From a checkpoint of a small transformer trained on Wikipedia.
Architecture: rotary positions, biases, untied embeddings, normalized queries and keys, shifted keys, exclusive self-attention, capped logits.
Training: a variant of Muon for these matrices, 288M tokens, 8777 steps.
Each number is 128 + 32 x the weight over its row's rms, rounded and kept within 0 to 255. Layers, rows and columns count from 0. The size above them is the row's rms in percent of the matrix's.

# layer 2 MLP down (transposed), 896x224, rms 0.174, rows 171-198, columns 56-111
size [108  74  97 112 110 106 104  74 109  91  99 112  95 108  78  84 104  77 100  88 107 104  71  99  93  97 104  81]
[[ 85  76  52 124 103  69 169 145 106 105 109 119 108 127 155 161 144 112 101 150 125  89 107 154 102 119 130 122 101 150 117 143 143  93 146 121 174 195  78  68 121 114 127 201 103 128 155  97 118  87 156 148 132 126 106 129]
 [179 163 132 159 130  63 125 143 141  62 115 149  80 161 163 170 109 102  94 165  85 100  37  84 176 175  73 131 115 124 100 135  96 131 138 134 152  90 128 151 145 104  49 153 185 163 136  96 115 130 145 148 178 128 196  71]
 [168  73 134 109 244 112 102  72  71 128 109  63  86 184 136  93  96 131 143 112 148  95 135 152  86  93  70 155  81 106 135 138 111 172 158 113 143  94 134 100  97 135 145 107 131 170  86 125 107  74 124 187 145 101 160 160]
 [ 74 145 155 114 163 109 136  94 126 191 161  95 215 128 128 152  86 148 133 117  97  92 135 119  95 191 134 161 176 172  99 131  95 105 140  99 216 138 173 127 161 170  81 109 134 108 138  55 108 117 165 165 173  78 122 171]
 [ 99 111 174 136 112 130 114 123  62 140 108 184  65 116 148  66 153 133 142 153 147 114 139 151 145 142 113 147 111 111 176 137 199 147 148 148 125 117 194 165  94 124  12 148 111  81 187 224 110 125 187 101 142 154 151  68]
 [136  87 122 133 157 149 164 152 106  68 141 111 103 155  91  87 118 139  64  66 132 113 154 148 120 157 139 182 130 152  95 129 153 136 103 124 117 103 129 110 164 124  61 127 116 153 101  79 161  99 129 103 121 132 110 150]
 [160 151 115  75 145 134 125  94 134 133 189 184  90 129 131 103 118 174 162  99  74 154 122 134  86 131  61 163 125 131 147 146 204 173 155 121 155  78  89  95 168  92 100  96 123 183  96 199 150 139 128 149  82 119 144 147]
 [101 114 131  52 189 126  44 121 119 112 150  85 123 144  85 157 172  86  98 151 116 142 128 146 155  87  82 111 145  85 124 128 118 153 118 151 182  94 139  92 139 140 210 156  83 127 134 154 128 169 158 117 157  82  90 156]
 [150 159 138 175 124 111 152 125 119 144 122 173 179  69 145 140 151  76 192  86  50 123 157 143 116 185  86  97 186 103  56 167 140 158 139 133 160 124 126  81 130  92 127 146 152 131 145 165  98 139 168 184  59 103 181 137]
 [162  97 116 202 129 147 124 165 106 143 128 107 162 160 148 133 132 120 147 137  99 172 164 142 122 105 116  84 152 143 125 132 142 203 150 174 139 129 143  96 121 106  90 143 138 104  84 120 135 150 193 140 104  38 115 180]
 [ 82 114 143 150 147 118 153 151 130 122 118 156  86 105 148 140 130 154 142  74 143 106 186 111 175  93 122 179 167 157 168 113 151 126  92 154 115  66 157  51 134 114 171 205  71 132 180 117 153 123 149 105  92  80 154 105]
 [116 179 144 164 154 161 101 114 154 118 128 163 142 101 113 142 117  87 130 128 200 185 163 181 154 173  84 141 146 142 121 161 139 146 112 129 194 111  98 120 109 106  75 102 109 103  60 204  87 121 125 129 137 141  72 117]
 [135  93 167  75 145 114 192 137 148  79 125 123  77 139 117 122 174 135 153 103  98 109 127 131 109 122  93 122 146 152 156 194 154 144  91 109 165 132 119 130 133 138 152 121 153 136  77 118 116 143 112  96 111 151 178 159]
 [170  80 180 193 223 144 162 111 110 133 126 140 109 107 141 124 196 163 136 125 166 130 126 118 112 110 154 162 111 149 106 106 153 148 122 160 102 184 159 152 115 120  78 163 214  71 135  70  93  88  81 154 181 115 137 142]
 [ 90  75 126 134 179 148 148 108 154 141 103 119 146 157 115  81 182 167 120 131 134  88  99 109 175  90  70 175 132  86 114 101 128 177 112 169 137 110 182 121  72 127  85  99 125 153  54 104 164 148 174 146 144 134 187  91]
 [156  45 168 139 148 138 107 127 115  94 158 119 126 191  87  75 111  85  67 113 112 137 109 140 100 187 146 183 177  99 102 122 106  79 171 151 106 179 185 106 153 113 116  84 134 124 148 136 124 136 147  94 181 121 174  71]
 [167 111  99 106 135 162 159  96 134 162 103  66 103 141 117  42 116 162  68  63  58 117 187 112 115 132 132 167 133 129 100 179 106 101  57  96  94 114 141  81 100  63 157 105 128 137  91 128 120  96  75 107 117 142 108 139]
 [162 122 104 102 183  99 154 132 150  74 133 117 132 115 109 170 114 151 117 154 166 121 105  88 105 152 121  95 184 152 116  82 111 126  85 172  84 138 129 134 179 149 117  78 175 144 133 138 120 138 161 177 114  92 145 179]
 [152  83 112  70 167 147 100  83 142  95 151 148  93 137 199  98 127 141 180 126 116 147 132 146 157 113 143 138 132 156 124 119 107 108  90 136 141  34  98 169 131 106  91 128 159 164 127 151 173 127 154 141 131 155 155 156]
 [117  97 112 116 184 145  84 135 146  64  84 152 149  99 130 144 129 110 114 122 131  89  44 168 106  98 112 146 133 148 151 170 136 185 150 187  96 144 116 143 104 154 133  79 131 159 131  68 135 128 155 100 104 146 223 142]
 [ 82 154 128 147  67  97 144  88 159 139 156 172 122 164 105  93 114 155 127 113 114 116  94 164 174  71 136  86 139 141 136 133 139 141 130 127  91 103 149 147 169 116 121  71  95  99 142  97 109 112 101 137 132  95 169  45]
 [162 133  97 126 103  94  65 158 129  50 171 101 144 133  93 174 174 170 177 124  63 171 130  85 175 123 193  73 104 229 116 117 109 114 148 119 130 104 170 135  98 126 139 161 115 136 110 106  95 125 104  71 155  83 158 141]
 [149 122 169  78 155 152 100 111 125  83 103  71 124 125 186 126 114 117  96 112  66  97 157 125 103 142 104 155 102  90  87 121 146 213 150 106 190 137 132 144 165 122 144  94 141 160 112 186 141 130 131  87 146  97 108  86]
 [123 113 139 178 127  69 147 116 102 124 185 180 132 153 168 127 138 128 151 163 169 115  87 144  81 118 101 198 152 170 152 145 101 125 116 132 161  79 104 106 147 167 142  68 137 136 103 132 148 121 146  80 142 148 132  78]
 [115  53 138 122 118 147 131 161 163 144  81  89 171 149 135 146 119 138 125 158 123 158 145  85 145 136 175 106 116 147 119 143 103 177 123  98 191 109  91  69 155 124 168 148  96 104 130 163 138 147 176  91  78 115 126 137]
 [118 168 106 143 129  83 104  99  92 172  90 119  83 162 138 173 147 157  97  90  91 107  77 144 121 157 121 141 116  69 123 127  80 130 114 157 163 124 163 132 151 102 190  95  75  75 141 124 129 125 147 165  48  87 147  98]
 [167  84 122 187  85  86  87 107 167  54 126 143 158 153  81  73 148 103 107 129 168 153 130  79 141 113 110 117 146 102 146 128 123 111 125 105 126 133 175 101 113 121 160 111 136 101 116  63 104 126 104 154 184 110 100 111]
 [124 113 124 174 177 133 118 137 156  74 106 137  80 201  98 121 162 144 130 124 108 116 175 114 138 110  51 127 128 196 135 139  91  94 152 108 136 114 130 139 103 146 149 107 146  96 115 119 108 164 111 176 182 126  92 211]]
# layer 2 MLP up, 896x224, rms 0.114, rows 172-199, columns 56-111
size [104 106 103 106 102 100  85 102 101 101  98 101 105  90  87 102 101 108  87 107 103  96 101 104 105 103  97  96]
[[150  98 119 136 113  60 110  99 136 167 108 162 154 135 191  85  87 117 118  99 163 144  94 176 182 143 159 183 115 146 130  86 138 138 187  82  55 181 123  85 102 157 160 130  58 131 135 127  89 123  73 138  48 117 129 145]
 [ 69 146 105 132 119 101 124 155 181 142  91 183 129  95 144 171 162 148 111 143  83  93 125 207 117 135 111 142 125 121 138 127 144 105 149 188 130 131 120 121 120 134 140 117 105 105  90 198 131  77 168 107 137  95  71  90]
 [191 103  61  77 139 166  58 150 141 128 148  78 146 122  93 102 128 133 115 163 117 177 106 149 173 104 127 127 131  65 128  79 175 148 136 165 151 125  92 138 144 147  88 154  97 151 166 167 121  89 129  99 104 155  60 155]
 [203 111 173 124 149 144 107 148 172 141  83 149  86 143 182 141 149 181 176 164 101  94 133  83 120 127 134  78 154 103 132 101 204  99 128 141 107 126  97 105 104 123 159 138 155 113 119 109  96 164 197 155 159 144 143 198]
 [108 160 162 100 147 146  89 135 131 195 127 176 112 141 148 131 151 101 131  62  91  86 133 135 124 128 119  83  90 124 112  86 174 156 105 100 105 223 160 130  65  91 126 117 168  82 136  78 119 121 149 159  93 109 189 136]
 [169 125 117 159 125 134 145 114 189 150 126  87  92 111 143 160 143 111 141  99  99 110  80 116  82 157 181 135  53  93 115 200 117 130  87 101 150 136 168  98 132 124 129  61 203 121  78  82 147 168 111 106 172 188 151 100]
 [116  85  82  90 133 170 131 139 120 129 196 104 179  98 119 171 144  97  99  79  98 172 114  36 121 113 152 167  69 113 156 176 115 154 139 103  74 205 115  77 138 108 150 117  91  54 150 128 118 141 106 111 108 115 140 145]
 [121 121 132  77 156 139 121 109 100 132 194 148  72 181 136 120 157 150 100 151 127 100 129 145 191  98 185 134 137 134 155 159 136  93  71  79 110 133 155 162 159 116 146 200 164 105 148 109 138 131 131 113 161  94 144 169]
 [145  76 147 146 130 190 143 147  81 177 110 160 135 153 163 152 172 153 102 156 125 140 108 111  83 143 143 132 165 108 139 152  77 130 105  94 156 152  79 137 140 135 156  88 184 103 126 120 157  87  83 166 104 151  93 148]
 [ 96 178  77 145  95  76 138  93 113 101 176 120 114 153  81 120 105 123  89  99 162 187 113 161  98 128 156 112  82  89 115  86 178 144 123 183 119 157 152 114 127 103 172 139  80 184 185 183 111 138  95 107 117 149  72 145]
 [156 143 124 150 138 119 100 139 109  66 106 140 119 102 171 163 153 146  66 160 168 122 105 145 133  79 167 145 160 123 137  61  98 111  56 154 163 146 101 165 176  71 108 179  86 112 161 134 112 125 133 107  96 133 133  94]
 [154 117  89  82 136 150 129 180 132 159 149 106 114  93 164  89 102 109 139 123 133 170  80 165 131 109 135  99 162 110  89  60  68 104 147 141 162 164 133 144  83 110 128 182 129 121 133  96 139 166 123  76 102  73 107 106]
 [150 102  79 100 151 118  92 174 167 130 167 157 134 103 138 120 173 160 127  86 145 148 104  83 112 136  68 137 131 106 122  61 101  89 167 133 123  84 158 146 124 163 143 139  72 142 118 136 129 133 132  50 111 147 184 110]
 [142 126  84 112 173 129  96 171  95 119  89 103  94 150 140 103 138 152 168 179 140  77  91  89  97 120 128 122 144 186 140 121 112  70  71 114  92 140 154  80 121 165 113 112  70 136 135 116 117  90 148 134 170 169 118 143]
 [154 153 144 133 171 118 151 145  80  86 186 122 125 132 104 164 200 134 113 114  85 174  97 110 103  75 174 115  88 186  93 141 147 156 104 104 106 148  92 104 116 126  83 176 131 150 118 106 186  99 147 180  97 112 101 166]
 [113 101 117 140  98 121 167 117 151 209 156 129 181 132 138 112 179 176 139 150 116  91 112 131 121 146 118 133 179  97  95 140 186 121 164 167 160  87 109 134  97 126 139 179 101 122 158 103 132 147 148 183 101 151  29 106]
 [153  99 107 157 118  66 151 144 140 188 111 132 128  97 136 116 207 138  90  66 100 135 153  66 147 142 116 155 112 137 137 118 153 131 125 104  95 152  76 129  98 132 115 120 115 132 135 112 101 122 128 111  95 178  70 157]
 [151  94  65 153 135 152 162 151 122 153  72  88 126 130 111 115 110 137  94 171  77 145 167 154  99 118 117 121  61 137  95 140 118 128 116  67 120  85 133 110 144 215 118 167  60 126 100 106 130 167  75 147 110  99 164  75]
 [125  79 132 131 188 160 176 111 144 122 152 111 170 128 170 156 125  97 129  81  78 133  79 119 112 127 130 179 118  73 212 125 165 101 135 206  87 150 119 121  72 125 207 155 116 138 191 130 139 165 176  87 116 123 132 178]
 [118 150 100 153 131  84 101 133 107 100 133  87  92 139 122  99  90 104 139 152  98 120 133 151 148 102  76 184 117 113 128 176 127 122  91 184 127 132 153 115 118 111 139 125 149 131 170 116  82 153 111 145  72 126 113 147]
 [161 100 131 123 144 124 174 146 139 181 137 142 140 197 147 141 102 119 148 154 149 122 147 171  88 135 146 175 114 159 138 123 110  88 113 181 119 104 101  97 100 151 137 142 129 139 104 142 167 140 146  94 166 140 181 186]
 [120 123  88 120 110 205 116 119 139  88 106 221 140 105  71 142 191 125 109 134 106  88 158  65  98  89 155 196 100 109 111 165 129 128 116 124 115 156  63 115 138  68  82 148 139 146 112 129 151 146 147 124  82 175  51 124]
 [132 130  72 161 100 134 152 169 179 143 155 109  42 130 167 122 118 145 139 116  36 121  98 120 102 157  87 185  85 101 139 186 154 132  99 158 149  90  84 102 138 116 130 140 141 113 187 112 106 151 133 109 133 147 184 138]
 [136 236 141 163 152  89 150  73 142 199 117 142 174 126 144 123 157 133 121 179 139 138 129 172 163  86 142 128 122  85 110 159 140 111 118 149  91 146 124  86  71  84 127 112  97 133 145 106 127  72 138 113 112  89 129 132]
 [ 89 148 136 122 140 142 104  85 106 158  51 192 130 127 111 145 157 134 106 105 123  97 136 145 108  93 107 121 126 136 151 138 183 109 148 172 132 111  75 145 121  94  82 125 157  91 133  70 146 164 152 113  87 210  93 108]
 [ 94 107 139  59 128  83 148 155 113 170 146 185 148 197 150 156 112 152 131 157 107 127 126 149 134 157 132 163  99 139 187 122 149 138 116 121 134 130 158  80 191 149 201 139 122 160 172 130 108 139 124 111 125 176  96  29]
 [129 126 167  98 129 135  89 157  86 125 117 118 137 128 105 159 126 117 129 129 155 121 154 141  79 143 135 169 134 155 148  47 184  58 111 182 111 113 107 214 140 168 140 131 159 121 169 116 106  63 133 133  92 155 108  56]
 [181 117 125 135 131 176 115 121 114 140 113 210 147 130 108  78  68 153 122 167 137 181 107 129 120 115 107  56 136 110  87 156 127 109 100 144  75 142 108  67 112 138  82 128  58 151 160 133 105 151 101 110 189 116 173 111]]